Weights of a small transformer language model.
Architecture: LayerNorm before each block, rotary positions, no biases in attention or MLP, untied embeddings.
Each number is 200 + 40 x the weight over its row's rms, rounded and kept within 0 to 999. Layers, rows and columns count from 0. The size before them is the row's rms in percent of the matrix's.

# layer 2 MLP down, 96x384, rms 0.225, rows 0-95, columns 256-319
104,194,193,252,160,227,174,198,193,170,212,215,183,185,186,198,135,217,177,144,229,143,113,183,207,150,199,177,144,231,207,196,184,160,141,169,229,209,191,222,167,202,185,173,192,255,175,179,143,232,198,253,257,179,287,222,181,240,238,264,229,177,174,253,197
100,137,222,171,216,218,212,192,163,165,188,198,180,156,271,166,295,220,197,267,142,236,270,209,273,148,175,228,311,157,270,137,154,177,212,222,189,200,285,197,139,173,255,201,194,119,196,159,284,209,218,263,166,263,191,223,186,170,197,236,174,176,187,232,204
093,135,158,228,213,235,240,222,259,223,174,208,198,155,181,167,210,217,234,228,264,245,194,222,214,229,228,151,231,180,283,221,179,216,252,183,250,260,124,250,215,167,190,219,168,158,206,157,188,204,168,250,172,163,197,277,220,220,154,165,199,189,165,201,221
100,140,226,160,230,223,155,188,283,205,160,137,202,163,125,90,167,256,165,257,214,146,232,180,199,280,204,229,233,207,249,128,190,201,193,178,200,196,216,211,218,294,182,184,201,221,183,189,175,155,116,209,279,253,239,107,135,189,215,238,136,166,269,165,228
102,190,249,221,276,262,143,160,155,177,206,233,230,167,141,241,238,204,158,127,201,242,178,213,232,238,219,173,257,250,182,233,153,214,209,299,156,231,272,202,249,174,181,209,184,170,182,124,121,171,208,226,109,182,98,189,197,239,188,178,176,185,215,223,237
102,230,172,191,194,180,243,186,260,187,223,259,163,221,231,207,184,240,157,285,244,153,147,278,222,249,153,185,247,201,234,176,119,184,213,211,198,216,204,255,252,213,204,207,219,189,174,220,151,168,235,221,212,282,221,207,166,256,151,183,167,207,216,200,163
104,294,216,240,209,247,275,209,209,188,266,286,187,245,290,163,191,138,272,200,181,194,188,129,150,216,144,217,183,235,314,225,257,224,181,140,256,195,134,188,184,165,259,179,199,220,211,219,216,230,257,224,201,192,171,195,216,183,204,153,202,204,157,168,174
100,256,270,240,182,203,239,270,324,213,132,136,237,162,205,132,223,184,199,184,222,190,196,184,253,243,234,179,188,176,160,220,199,176,165,273,172,178,224,226,188,226,275,208,217,185,187,220,202,220,183,295,207,109,141,145,164,197,283,177,266,170,220,195,187
107,172,200,201,215,185,156,172,170,217,171,212,240,156,204,215,116,171,202,190,259,280,142,131,283,198,233,261,197,160,259,269,201,159,146,153,168,185,207,224,155,224,184,150,174,125,129,166,190,207,192,144,224,211,245,212,206,173,211,215,269,198,122,228,218
092,193,223,260,236,222,195,241,132,198,251,223,148,171,192,144,250,240,169,111,200,172,247,165,164,255,148,246,249,190,171,154,153,281,221,194,223,217,205,223,203,261,200,219,203,197,248,241,215,161,176,151,176,151,166,189,204,199,81,215,170,265,162,180,229
107,223,192,107,159,223,208,188,245,245,117,209,271,215,174,175,227,223,274,177,232,205,215,217,193,163,203,209,200,236,198,283,151,177,202,229,266,211,276,227,171,134,159,220,152,154,253,179,234,233,193,230,252,199,243,189,229,209,177,208,187,217,154,233,172
096,134,164,196,183,189,229,216,216,165,194,266,214,94,201,182,182,190,216,155,111,127,212,212,182,174,225,190,228,235,273,210,199,250,227,215,227,223,168,176,188,156,183,163,229,171,221,192,185,180,236,141,139,162,168,225,248,208,164,176,202,124,198,177,168
096,151,199,211,155,212,152,172,171,243,251,299,179,251,118,182,161,122,223,182,124,125,220,216,223,211,154,201,189,221,147,204,230,227,153,144,245,165,279,198,256,248,152,182,201,162,186,186,182,241,223,169,210,172,200,283,239,219,154,199,216,180,153,236,242
105,257,182,209,124,321,191,196,165,190,204,237,166,248,203,191,173,146,130,226,253,180,190,135,213,167,195,141,229,169,136,225,169,212,218,210,131,165,240,224,245,225,217,234,225,210,188,175,220,233,215,241,224,228,243,239,260,249,239,205,193,185,177,233,174
098,216,194,254,330,192,229,197,141,188,263,165,237,208,179,219,198,187,161,95,170,176,230,201,155,192,237,236,147,214,194,264,211,157,239,203,212,220,183,192,184,169,182,195,137,180,138,257,241,207,272,195,215,214,143,188,149,202,214,251,286,180,207,243,207
103,162,148,247,222,203,192,221,161,198,194,277,139,189,216,263,247,166,180,123,165,224,249,215,166,125,238,184,227,226,259,177,202,169,196,299,243,225,175,251,196,169,193,192,168,179,246,203,218,165,246,174,168,182,178,244,196,187,171,113,230,234,211,217,239
099,202,128,187,178,208,160,156,203,214,120,216,207,257,227,219,217,287,197,166,226,190,186,198,246,188,219,279,252,189,200,144,173,262,109,196,192,204,151,271,257,166,210,211,209,252,225,176,228,162,215,194,216,184,226,180,166,222,144,193,204,197,216,213,136
093,209,173,227,208,219,134,170,171,149,177,219,122,269,201,220,211,221,247,207,182,197,188,218,195,221,229,182,227,217,144,147,206,141,179,183,219,218,186,289,272,174,121,204,195,172,214,165,180,196,205,174,201,194,273,243,210,231,178,197,182,210,224,214,188
099,186,213,209,136,223,122,217,166,187,231,145,230,201,164,210,229,181,149,168,165,181,116,237,205,153,174,295,232,143,237,201,161,147,248,232,173,195,241,215,325,277,202,180,224,221,201,232,178,189,244,199,197,216,265,205,195,177,228,149,196,207,275,210,222
098,168,144,220,182,240,293,212,160,233,219,299,200,121,213,210,196,211,147,127,184,295,118,156,155,157,204,162,211,261,234,154,173,199,213,129,217,188,199,231,240,209,180,146,261,233,268,275,193,224,211,262,176,244,159,190,227,224,211,154,211,249,204,193,170
095,210,224,284,232,226,201,196,266,272,140,215,182,200,250,192,235,198,258,223,205,103,199,192,165,106,158,272,180,188,200,206,182,201,214,164,171,258,222,229,193,201,190,197,234,265,186,255,257,280,198,232,132,328,240,175,197,290,141,170,169,229,134,224,240
101,230,97,176,179,174,194,198,185,199,196,207,181,171,222,238,206,207,230,211,186,144,246,196,184,169,266,163,179,189,175,226,207,159,130,122,132,198,151,282,204,174,208,137,129,177,212,198,242,155,204,179,128,188,270,149,194,213,245,187,219,187,171,151,211
099,165,208,190,219,202,233,241,239,186,215,153,191,259,201,165,193,200,198,322,219,214,161,199,269,217,170,215,252,216,204,207,123,263,261,216,217,223,178,201,197,132,205,225,141,210,216,239,106,229,165,193,246,176,99,225,257,246,211,180,235,202,190,145,167
099,224,198,224,142,167,295,195,175,184,205,218,170,126,245,233,248,151,215,250,131,279,184,232,252,135,155,147,162,232,205,221,262,247,195,179,188,193,177,230,164,171,193,168,218,213,219,204,186,171,214,269,204,284,234,139,188,271,193,258,152,220,193,220,208
099,208,187,160,225,272,211,215,226,223,72,197,243,199,186,207,246,236,204,140,185,231,268,197,237,129,277,211,200,175,187,165,185,198,183,231,282,225,173,189,197,103,189,208,234,167,221,225,224,167,211,240,158,178,240,286,194,211,240,247,239,262,202,154,187
103,196,186,206,160,196,166,147,224,162,196,187,170,281,199,152,195,172,249,243,222,214,274,198,141,128,185,165,222,202,210,174,222,177,198,123,153,192,115,211,191,180,194,220,187,192,160,198,276,217,251,126,204,159,164,137,188,241,183,211,210,214,254,221,103
104,174,202,233,139,216,192,157,179,207,232,207,167,194,202,186,195,222,278,177,173,214,123,221,181,213,207,164,219,165,200,281,169,226,183,209,276,210,217,165,167,138,169,211,80,174,261,197,201,222,196,149,236,198,175,215,189,256,147,159,205,194,235,220,184
104,311,147,249,188,172,178,218,265,248,221,188,156,181,183,120,141,237,191,239,266,209,145,199,205,196,212,247,242,222,191,217,223,137,182,60,159,225,225,166,189,231,236,219,159,238,187,207,196,203,236,241,250,222,180,224,212,175,254,127,161,160,240,213,222
088,192,191,160,214,201,183,218,270,211,133,167,185,253,174,209,174,213,199,188,240,253,224,157,162,183,208,216,251,122,145,140,215,247,129,192,119,199,250,163,211,175,190,207,194,258,156,170,267,219,177,227,193,171,227,215,199,203,190,199,200,288,213,230,149
101,171,213,227,258,233,178,184,230,169,149,169,242,277,175,116,179,238,235,210,111,177,200,262,174,194,137,190,283,226,196,199,257,218,202,179,181,233,203,129,143,321,182,202,160,220,132,223,199,188,157,176,152,231,189,199,242,237,192,256,185,198,149,185,189
115,155,221,230,239,149,208,136,140,185,187,242,161,173,193,180,103,146,136,166,288,282,180,189,211,253,241,188,142,258,155,237,246,201,213,245,187,162,116,137,216,272,166,195,218,198,142,196,149,189,209,168,263,178,269,228,211,191,265,155,191,209,191,233,186
099,184,258,167,262,166,160,268,189,129,208,214,169,287,139,215,228,148,158,151,240,249,185,220,183,202,217,148,229,260,186,216,125,161,221,275,192,252,99,161,199,159,254,179,224,257,204,166,177,215,211,192,195,225,188,214,202,222,177,205,247,304,161,231,227
100,250,229,173,202,184,196,192,235,195,121,188,119,174,205,221,274,224,191,174,186,231,189,202,226,223,186,190,233,169,144,213,187,229,211,182,262,199,226,199,189,169,159,151,259,116,185,148,142,217,191,180,160,226,224,238,192,210,265,246,182,242,239,172,219
096,177,186,274,125,285,247,184,152,139,188,112,190,127,226,265,251,139,240,181,203,186,197,241,173,182,197,146,160,230,156,233,151,206,209,161,205,182,227,188,179,148,152,238,188,251,218,255,233,165,228,243,178,161,212,149,221,205,156,189,237,241,183,223,178
096,189,179,216,204,261,183,119,117,212,155,180,217,161,247,217,169,241,214,159,280,256,224,132,192,177,172,182,223,196,220,205,213,183,206,153,158,233,163,244,289,252,228,175,212,250,96,197,244,155,182,228,181,189,268,242,144,231,126,240,206,240,134,164,143
090,225,192,221,245,228,268,170,172,199,196,186,219,267,150,168,152,179,196,236,251,180,110,180,259,206,187,190,212,178,169,260,158,220,193,207,160,148,226,225,126,299,144,165,232,169,234,215,179,216,197,212,214,204,252,229,150,233,190,177,205,170,202,218,157
093,209,173,181,211,226,188,138,218,181,110,233,263,266,220,200,144,170,235,214,213,200,154,182,180,133,164,142,217,239,162,179,154,187,258,155,164,236,235,216,242,259,247,287,257,180,232,278,264,209,260,204,250,169,261,186,223,199,242,195,196,195,193,214,144
104,205,194,209,244,172,146,173,125,219,161,200,230,261,181,122,221,148,232,200,258,171,214,180,133,138,194,168,222,166,200,166,192,161,162,218,241,163,169,253,230,184,209,173,194,122,95,222,183,226,228,187,163,203,221,203,216,200,335,275,200,172,170,206,154
104,177,167,168,213,226,178,214,179,190,207,146,133,187,161,146,236,215,174,198,191,234,181,244,191,232,181,251,192,218,181,254,234,187,178,241,121,206,105,216,99,248,242,220,236,129,130,152,164,171,167,160,152,246,170,176,156,154,177,246,182,199,155,249,219
101,194,204,136,244,166,172,216,158,170,200,276,191,191,162,238,153,172,212,233,216,222,169,208,172,220,226,165,177,218,270,220,156,156,182,235,166,221,217,221,219,231,194,188,243,181,230,141,202,235,198,207,241,123,267,263,251,149,225,199,156,210,200,172,182
102,242,219,198,200,216,283,269,221,199,214,89,65,261,198,174,156,192,239,169,185,187,191,184,174,171,148,135,201,237,204,248,209,170,270,131,201,196,136,241,243,162,78,210,188,185,219,254,203,189,184,223,281,154,207,156,206,244,243,193,155,193,187,201,215
098,157,199,171,230,197,202,200,167,212,236,228,193,159,235,212,166,148,251,216,256,209,184,214,193,199,274,214,222,197,228,264,200,184,249,172,168,149,178,222,218,246,208,163,184,217,223,210,241,182,210,230,260,151,201,239,139,225,278,169,157,217,211,260,254
096,219,256,189,185,141,252,216,178,188,117,156,204,257,217,193,169,232,241,162,266,192,203,194,243,153,169,224,217,166,194,212,189,251,150,211,232,231,200,194,161,192,169,123,187,242,190,256,155,247,150,237,223,235,159,195,187,221,146,169,231,222,299,136,162
097,216,270,141,127,217,218,233,183,251,235,181,257,173,166,200,237,168,150,205,161,228,193,215,260,292,205,172,263,203,230,177,257,141,224,245,97,174,229,268,131,157,234,160,241,170,159,220,201,230,271,155,223,218,135,193,139,110,313,186,173,224,176,219,223
106,154,163,256,217,226,212,225,164,149,292,192,201,143,223,185,133,204,197,198,247,175,163,209,171,236,225,144,263,207,273,136,200,244,191,131,251,168,229,228,206,191,208,178,265,206,242,149,234,229,218,236,165,209,207,257,223,242,129,288,139,165,244,221,144
099,205,173,213,163,261,247,189,146,231,233,211,184,233,231,216,157,235,211,135,105,241,279,226,203,207,227,240,243,123,201,170,193,220,210,209,207,209,130,239,213,184,213,228,233,202,189,202,184,264,220,189,221,179,184,163,209,178,184,246,178,176,226,185,279
099,203,157,169,225,166,207,146,247,181,182,187,194,187,148,246,175,195,157,164,213,167,153,230,146,205,204,138,237,185,205,222,192,149,175,247,146,182,282,176,153,241,150,197,171,166,206,135,248,188,202,240,283,216,188,166,201,210,203,277,242,189,182,304,145
102,175,198,193,231,123,186,258,262,238,193,169,217,249,181,139,228,169,252,214,182,181,179,208,199,281,222,218,277,144,169,173,204,206,204,231,227,242,245,178,201,195,261,205,256,207,210,236,159,223,222,219,205,208,179,245,210,176,188,236,216,200,202,206,176
097,140,216,196,238,174,199,117,138,182,209,200,183,219,192,272,163,264,176,154,258,214,306,172,183,239,183,239,207,138,161,238,249,181,160,151,231,220,124,209,228,268,187,192,226,88,246,228,206,212,154,192,221,240,231,154,204,161,161,215,129,110,188,176,260
100,246,218,192,188,217,251,162,178,250,255,96,168,172,217,190,142,218,250,183,122,177,231,122,339,140,225,190,197,176,213,202,300,169,248,206,253,192,234,149,218,170,161,212,262,196,143,236,191,191,199,214,178,190,215,182,207,235,204,191,215,242,274,228,207
107,183,162,217,157,284,233,184,276,171,240,120,158,233,230,121,219,211,221,243,162,153,163,175,124,210,157,198,212,221,207,212,223,208,186,169,183,297,175,277,114,335,177,213,187,182,181,138,214,222,208,271,217,124,144,247,190,195,243,329,227,250,151,124,241
097,263,152,211,209,207,227,238,212,123,147,235,218,223,175,199,178,177,208,188,233,259,157,234,171,148,285,237,160,224,195,206,210,194,193,251,168,129,176,266,202,231,194,133,224,199,225,219,179,174,116,180,167,192,101,197,275,157,243,152,273,194,241,134,169
103,142,267,221,193,238,198,103,256,178,172,216,187,215,266,172,184,138,178,263,212,265,319,114,220,202,213,208,146,229,196,201,197,229,188,188,163,166,165,252,211,165,196,142,238,181,241,242,153,246,203,198,221,229,218,233,207,225,171,187,201,182,132,184,223
106,243,223,219,224,192,225,183,243,270,207,247,210,212,234,192,185,145,163,242,186,247,211,285,224,152,278,261,177,194,194,235,239,263,189,256,171,186,186,177,183,209,179,309,232,250,207,234,173,182,223,244,162,204,218,172,184,286,203,209,248,194,224,78,181
101,199,167,141,153,147,191,236,184,195,160,205,144,150,229,137,213,123,144,254,203,150,188,254,230,247,203,186,206,145,176,253,148,192,191,217,222,181,187,164,211,163,219,218,172,120,230,190,195,187,190,263,215,189,156,195,235,188,243,200,138,214,217,230,223
094,200,191,171,232,225,194,191,186,170,225,121,221,139,182,181,223,217,194,160,170,243,228,263,245,200,232,256,290,171,214,191,173,205,259,195,310,263,168,235,196,225,196,232,211,281,237,198,247,244,202,209,182,119,186,236,206,192,245,214,246,271,179,217,158
110,187,188,186,193,199,185,152,269,173,238,191,255,261,241,153,284,202,179,284,216,176,198,203,226,240,220,232,203,175,190,204,193,199,236,125,207,193,184,161,193,178,236,153,264,239,195,220,223,218,209,168,134,143,153,216,179,200,146,197,237,229,166,218,165
100,179,226,204,149,225,245,208,162,229,125,241,231,203,167,136,262,164,138,239,168,164,231,213,135,228,212,175,185,206,181,112,149,250,203,283,257,254,183,149,104,238,248,309,198,171,195,204,110,187,118,216,151,139,139,238,149,192,179,193,193,224,202,230,184
099,197,198,197,226,197,209,216,161,251,265,190,213,196,185,211,204,171,273,253,125,192,132,194,107,92,219,228,215,184,209,181,224,216,228,151,209,235,208,225,75,158,224,219,168,191,242,172,186,237,136,253,184,169,157,166,212,170,144,212,250,213,202,184,278
099,159,202,266,205,165,214,242,139,188,176,190,265,198,184,193,141,178,160,232,200,182,169,245,146,161,234,225,176,203,201,204,206,226,198,268,156,192,113,252,216,139,197,230,143,161,171,182,131,184,139,214,250,188,186,190,263,252,232,211,228,204,231,211,177
098,222,183,229,231,204,253,168,220,182,260,264,220,238,301,215,181,192,220,133,227,227,217,184,183,150,206,256,286,189,176,212,224,168,198,184,172,256,267,235,213,253,213,198,213,170,217,265,262,238,196,208,211,201,262,234,244,165,140,217,164,227,168,235,179
098,149,270,218,180,202,247,222,239,179,84,130,189,227,158,146,207,224,170,178,187,335,191,201,188,160,200,287,219,193,212,186,238,299,268,174,186,226,251,218,210,236,208,209,179,164,154,226,218,210,245,137,210,158,178,209,231,176,322,189,238,217,162,222,220
099,128,270,166,222,181,200,149,192,214,211,258,187,267,244,201,75,243,180,147,256,142,170,224,170,67,184,183,247,241,162,251,178,150,245,164,201,231,198,195,184,223,200,228,215,179,167,260,173,177,157,183,159,303,211,208,239,224,229,234,193,239,181,273,127
103,185,263,244,148,191,207,167,187,218,275,190,154,247,250,217,203,204,255,192,176,225,198,161,128,214,210,169,180,212,166,200,134,133,180,179,247,151,219,200,231,191,149,196,140,198,170,229,160,271,225,239,188,208,255,197,271,174,219,223,164,191,199,210,225
089,198,192,171,183,193,218,265,156,226,176,229,217,273,183,242,193,204,164,251,137,245,180,238,210,214,159,207,142,252,207,222,226,188,144,234,175,187,211,249,216,214,165,189,125,189,199,216,225,241,154,223,134,173,137,256,199,241,186,236,274,209,164,248,208
102,247,197,178,208,134,224,200,185,218,101,252,244,187,235,199,157,166,204,179,202,234,217,186,247,187,213,139,107,190,175,200,177,210,182,279,200,180,260,196,126,190,223,215,196,170,200,186,174,231,149,192,238,246,271,138,227,211,207,218,291,254,232,224,145
097,150,216,223,204,138,207,209,183,208,72,204,235,224,204,211,212,170,149,205,184,212,183,242,102,225,197,163,235,222,249,140,277,192,160,144,284,254,187,184,168,263,188,198,194,139,216,150,288,240,198,248,151,228,216,219,237,226,199,213,191,240,200,263,196
102,241,187,209,202,200,193,161,285,197,230,283,199,243,286,168,221,246,232,120,204,185,364,252,208,231,219,249,188,235,227,274,164,196,241,178,187,266,184,293,166,187,191,196,202,169,177,232,231,162,210,212,243,285,153,208,268,221,146,178,166,230,226,197,162
097,228,195,175,206,198,175,153,162,182,234,227,156,234,234,181,231,190,286,131,149,253,158,168,240,190,307,173,208,312,162,286,186,133,209,137,184,228,237,242,267,240,153,216,203,190,220,194,244,176,207,190,124,236,244,190,180,180,233,242,207,243,185,255,225
104,188,177,200,197,188,237,172,210,200,158,172,211,178,188,235,170,157,111,103,303,210,259,278,252,162,246,201,220,128,202,246,193,237,181,212,233,221,223,239,129,137,207,169,177,217,187,197,163,162,213,191,190,300,143,140,206,187,160,177,239,239,181,174,247
102,211,209,156,253,244,194,232,266,195,104,198,184,241,259,190,211,255,192,219,298,196,167,210,176,167,239,187,228,173,219,170,160,212,172,170,294,182,157,258,190,173,190,204,214,204,186,189,188,190,207,243,207,218,209,204,163,214,188,237,114,218,228,237,215
103,240,240,188,192,160,221,193,238,195,194,174,230,192,161,137,280,206,201,312,239,214,169,226,134,175,182,205,133,193,227,137,237,210,201,208,197,203,202,131,160,292,192,225,204,178,184,187,199,186,140,192,197,188,247,196,150,204,221,188,219,258,187,214,150
103,243,206,227,170,234,236,153,222,261,213,230,171,174,212,160,183,220,220,249,159,156,215,248,294,123,194,232,243,222,235,237,196,165,160,254,202,238,206,255,212,329,298,186,202,166,222,245,174,178,165,159,233,223,223,190,210,219,201,202,199,202,285,235,246
098,185,187,202,287,251,168,180,174,222,193,177,211,228,197,180,212,217,150,208,164,188,210,234,244,204,219,247,133,132,180,200,220,202,185,153,141,232,184,197,222,146,254,224,208,223,223,199,246,194,200,242,247,190,238,251,157,209,207,132,193,238,206,168,235
098,239,259,209,125,174,207,176,168,142,245,214,260,184,117,158,204,225,206,340,212,199,142,250,156,260,142,239,186,204,192,282,214,221,261,204,225,206,190,258,234,238,265,215,206,154,177,238,264,249,230,211,270,180,166,160,226,124,216,215,228,234,188,244,113
099,169,257,183,199,235,185,197,168,206,57,160,177,217,214,214,194,216,216,231,173,222,210,233,201,295,194,241,221,196,128,256,185,236,231,166,204,190,201,194,118,180,209,177,136,187,198,205,255,244,267,265,136,263,177,194,275,210,165,257,249,268,261,278,250
099,262,204,161,204,196,183,150,181,173,217,160,217,211,130,162,141,184,243,189,193,259,219,206,167,213,237,240,208,267,263,202,239,265,198,225,261,294,149,187,221,141,219,226,166,176,281,138,249,204,268,293,231,220,95,237,202,209,225,211,140,184,237,225,221
104,165,241,228,244,208,285,247,283,235,151,199,257,246,249,173,218,171,238,173,146,281,213,171,169,188,145,200,142,210,210,245,227,164,190,237,197,245,250,218,160,235,190,190,176,204,185,213,221,261,201,234,175,175,204,189,208,177,238,169,132,231,194,216,162
095,221,203,206,203,199,124,174,222,159,209,177,142,180,198,254,198,182,193,229,180,266,223,217,112,197,162,197,214,149,221,215,223,147,214,155,276,259,233,192,206,185,198,146,186,191,210,140,183,225,174,220,211,246,256,213,217,194,188,255,248,195,141,180,153
098,194,230,203,251,266,199,172,238,241,232,170,130,200,173,211,242,242,215,218,184,236,149,161,162,193,142,157,194,190,237,139,133,252,156,211,159,221,166,174,241,167,148,167,229,262,198,217,219,127,179,229,275,148,135,144,206,287,238,231,286,214,133,202,258
102,212,132,207,202,214,135,195,51,215,219,238,206,240,224,138,236,191,201,170,206,196,148,170,232,142,248,207,230,166,255,251,226,157,193,137,252,241,179,260,184,204,208,188,164,162,165,218,270,254,279,154,206,173,212,187,230,195,229,199,212,157,206,234,160
092,215,229,223,160,97,248,157,203,226,240,163,179,150,248,210,135,161,224,167,181,154,228,200,171,203,259,174,194,215,80,314,196,191,121,227,185,232,197,251,166,206,250,138,195,219,187,186,225,209,242,257,269,190,171,227,90,197,129,217,264,296,230,169,179
104,168,147,154,209,119,219,214,193,195,239,280,209,254,173,251,173,226,147,258,209,150,209,244,200,236,201,141,223,202,242,207,187,212,132,254,191,174,121,157,192,219,153,166,193,217,131,198,201,170,113,197,229,266,214,164,186,162,162,140,268,256,222,175,156
096,294,177,196,261,210,186,193,237,185,215,173,231,179,178,189,230,227,150,178,142,136,210,182,202,232,164,159,164,237,193,157,233,217,183,259,205,254,182,223,235,183,255,193,219,204,233,201,147,242,196,166,203,186,149,255,193,198,223,179,116,251,216,230,169
099,171,152,186,196,127,225,241,202,255,267,217,228,229,212,212,213,122,181,244,184,148,157,152,175,220,198,205,164,172,254,133,181,135,179,163,213,190,220,195,137,256,172,153,231,212,176,258,247,231,200,137,231,217,172,218,171,208,187,273,191,228,166,191,163
105,156,175,204,243,188,212,187,250,224,176,169,171,267,206,196,201,217,213,204,133,205,203,148,161,141,209,228,197,267,260,183,181,192,234,213,136,225,239,245,196,214,207,241,234,155,197,250,179,163,213,163,188,223,200,190,204,169,182,140,209,260,145,186,214
094,198,258,189,141,126,240,178,197,178,194,243,229,185,252,160,258,156,217,197,103,209,268,205,203,280,282,231,231,135,226,175,134,230,158,229,263,170,186,210,165,235,141,216,188,271,147,198,235,177,240,247,205,245,167,199,221,199,246,244,163,205,210,178,161
098,221,174,254,217,211,238,212,189,212,241,213,234,216,161,245,245,245,235,230,164,172,240,194,241,135,227,202,174,235,194,258,141,210,204,183,286,200,183,231,171,143,280,358,184,216,266,264,220,241,210,176,145,249,126,180,220,206,173,260,232,160,182,175,217
101,118,252,151,241,204,134,161,202,133,230,226,190,193,220,231,122,217,243,251,253,148,136,177,210,235,190,184,212,168,160,216,259,241,176,174,252,226,249,238,217,262,140,177,165,216,228,235,201,192,170,218,212,215,177,146,180,194,194,199,242,213,142,210,233
094,90,197,88,229,155,231,211,237,183,211,249,208,232,260,214,153,279,141,217,161,183,148,217,179,184,184,195,151,240,220,213,213,181,140,145,177,130,153,143,269,286,246,229,196,180,209,179,227,159,168,185,191,269,213,199,188,214,269,195,201,247,96,254,151
103,171,240,178,201,174,185,247,190,198,199,207,204,194,179,204,202,283,218,107,233,182,175,215,232,263,181,188,156,139,214,281,227,238,173,246,233,210,197,99,198,175,208,136,258,319,218,195,163,232,218,139,154,187,108,134,162,201,161,168,277,226,157,153,154
097,208,193,205,121,209,208,204,167,186,206,185,205,282,167,231,185,244,217,198,209,173,280,221,121,185,220,242,166,161,200,217,191,214,139,249,289,210,190,230,269,177,163,241,222,207,196,250,167,216,192,159,256,168,154,202,218,166,191,203,178,208,115,191,222
113,183,199,181,246,260,260,228,233,146,230,234,188,255,254,215,227,157,227,157,189,164,198,181,267,206,202,166,232,205,247,190,205,175,230,236,203,206,169,205,161,165,247,193,274,168,264,217,266,253,182,275,147,208,222,194,236,252,247,160,133,214,137,266,176
098,163,241,196,234,165,199,205,196,251,178,219,254,222,234,233,169,182,206,181,198,188,245,179,212,216,209,165,209,164,182,176,257,190,225,231,242,207,236,175,193,219,208,283,223,141,236,240,247,158,248,133,171,182,255,144,178,196,168,126,277,201,213,189,250
104,217,164,203,198,225,180,191,140,145,141,192,227,159,171,215,164,255,198,202,191,163,148,245,199,291,157,193,220,106,224,204,194,173,247,176,222,180,209,189,142,208,124,168,265,167,192,141,159,182,163,276,270,216,215,178,201,247,227,195,209,187,163,226,199
102,242,204,222,213,224,226,236,162,207,194,176,205,153,92,134,245,276,222,221,240,167,227,165,173,218,209,144,243,235,233,145,220,203,207,234,130,233,211,168,206,170,248,219,94,183,183,195,184,179,252,207,181,273,119,229,210,179,129,193,201,169,210,171,260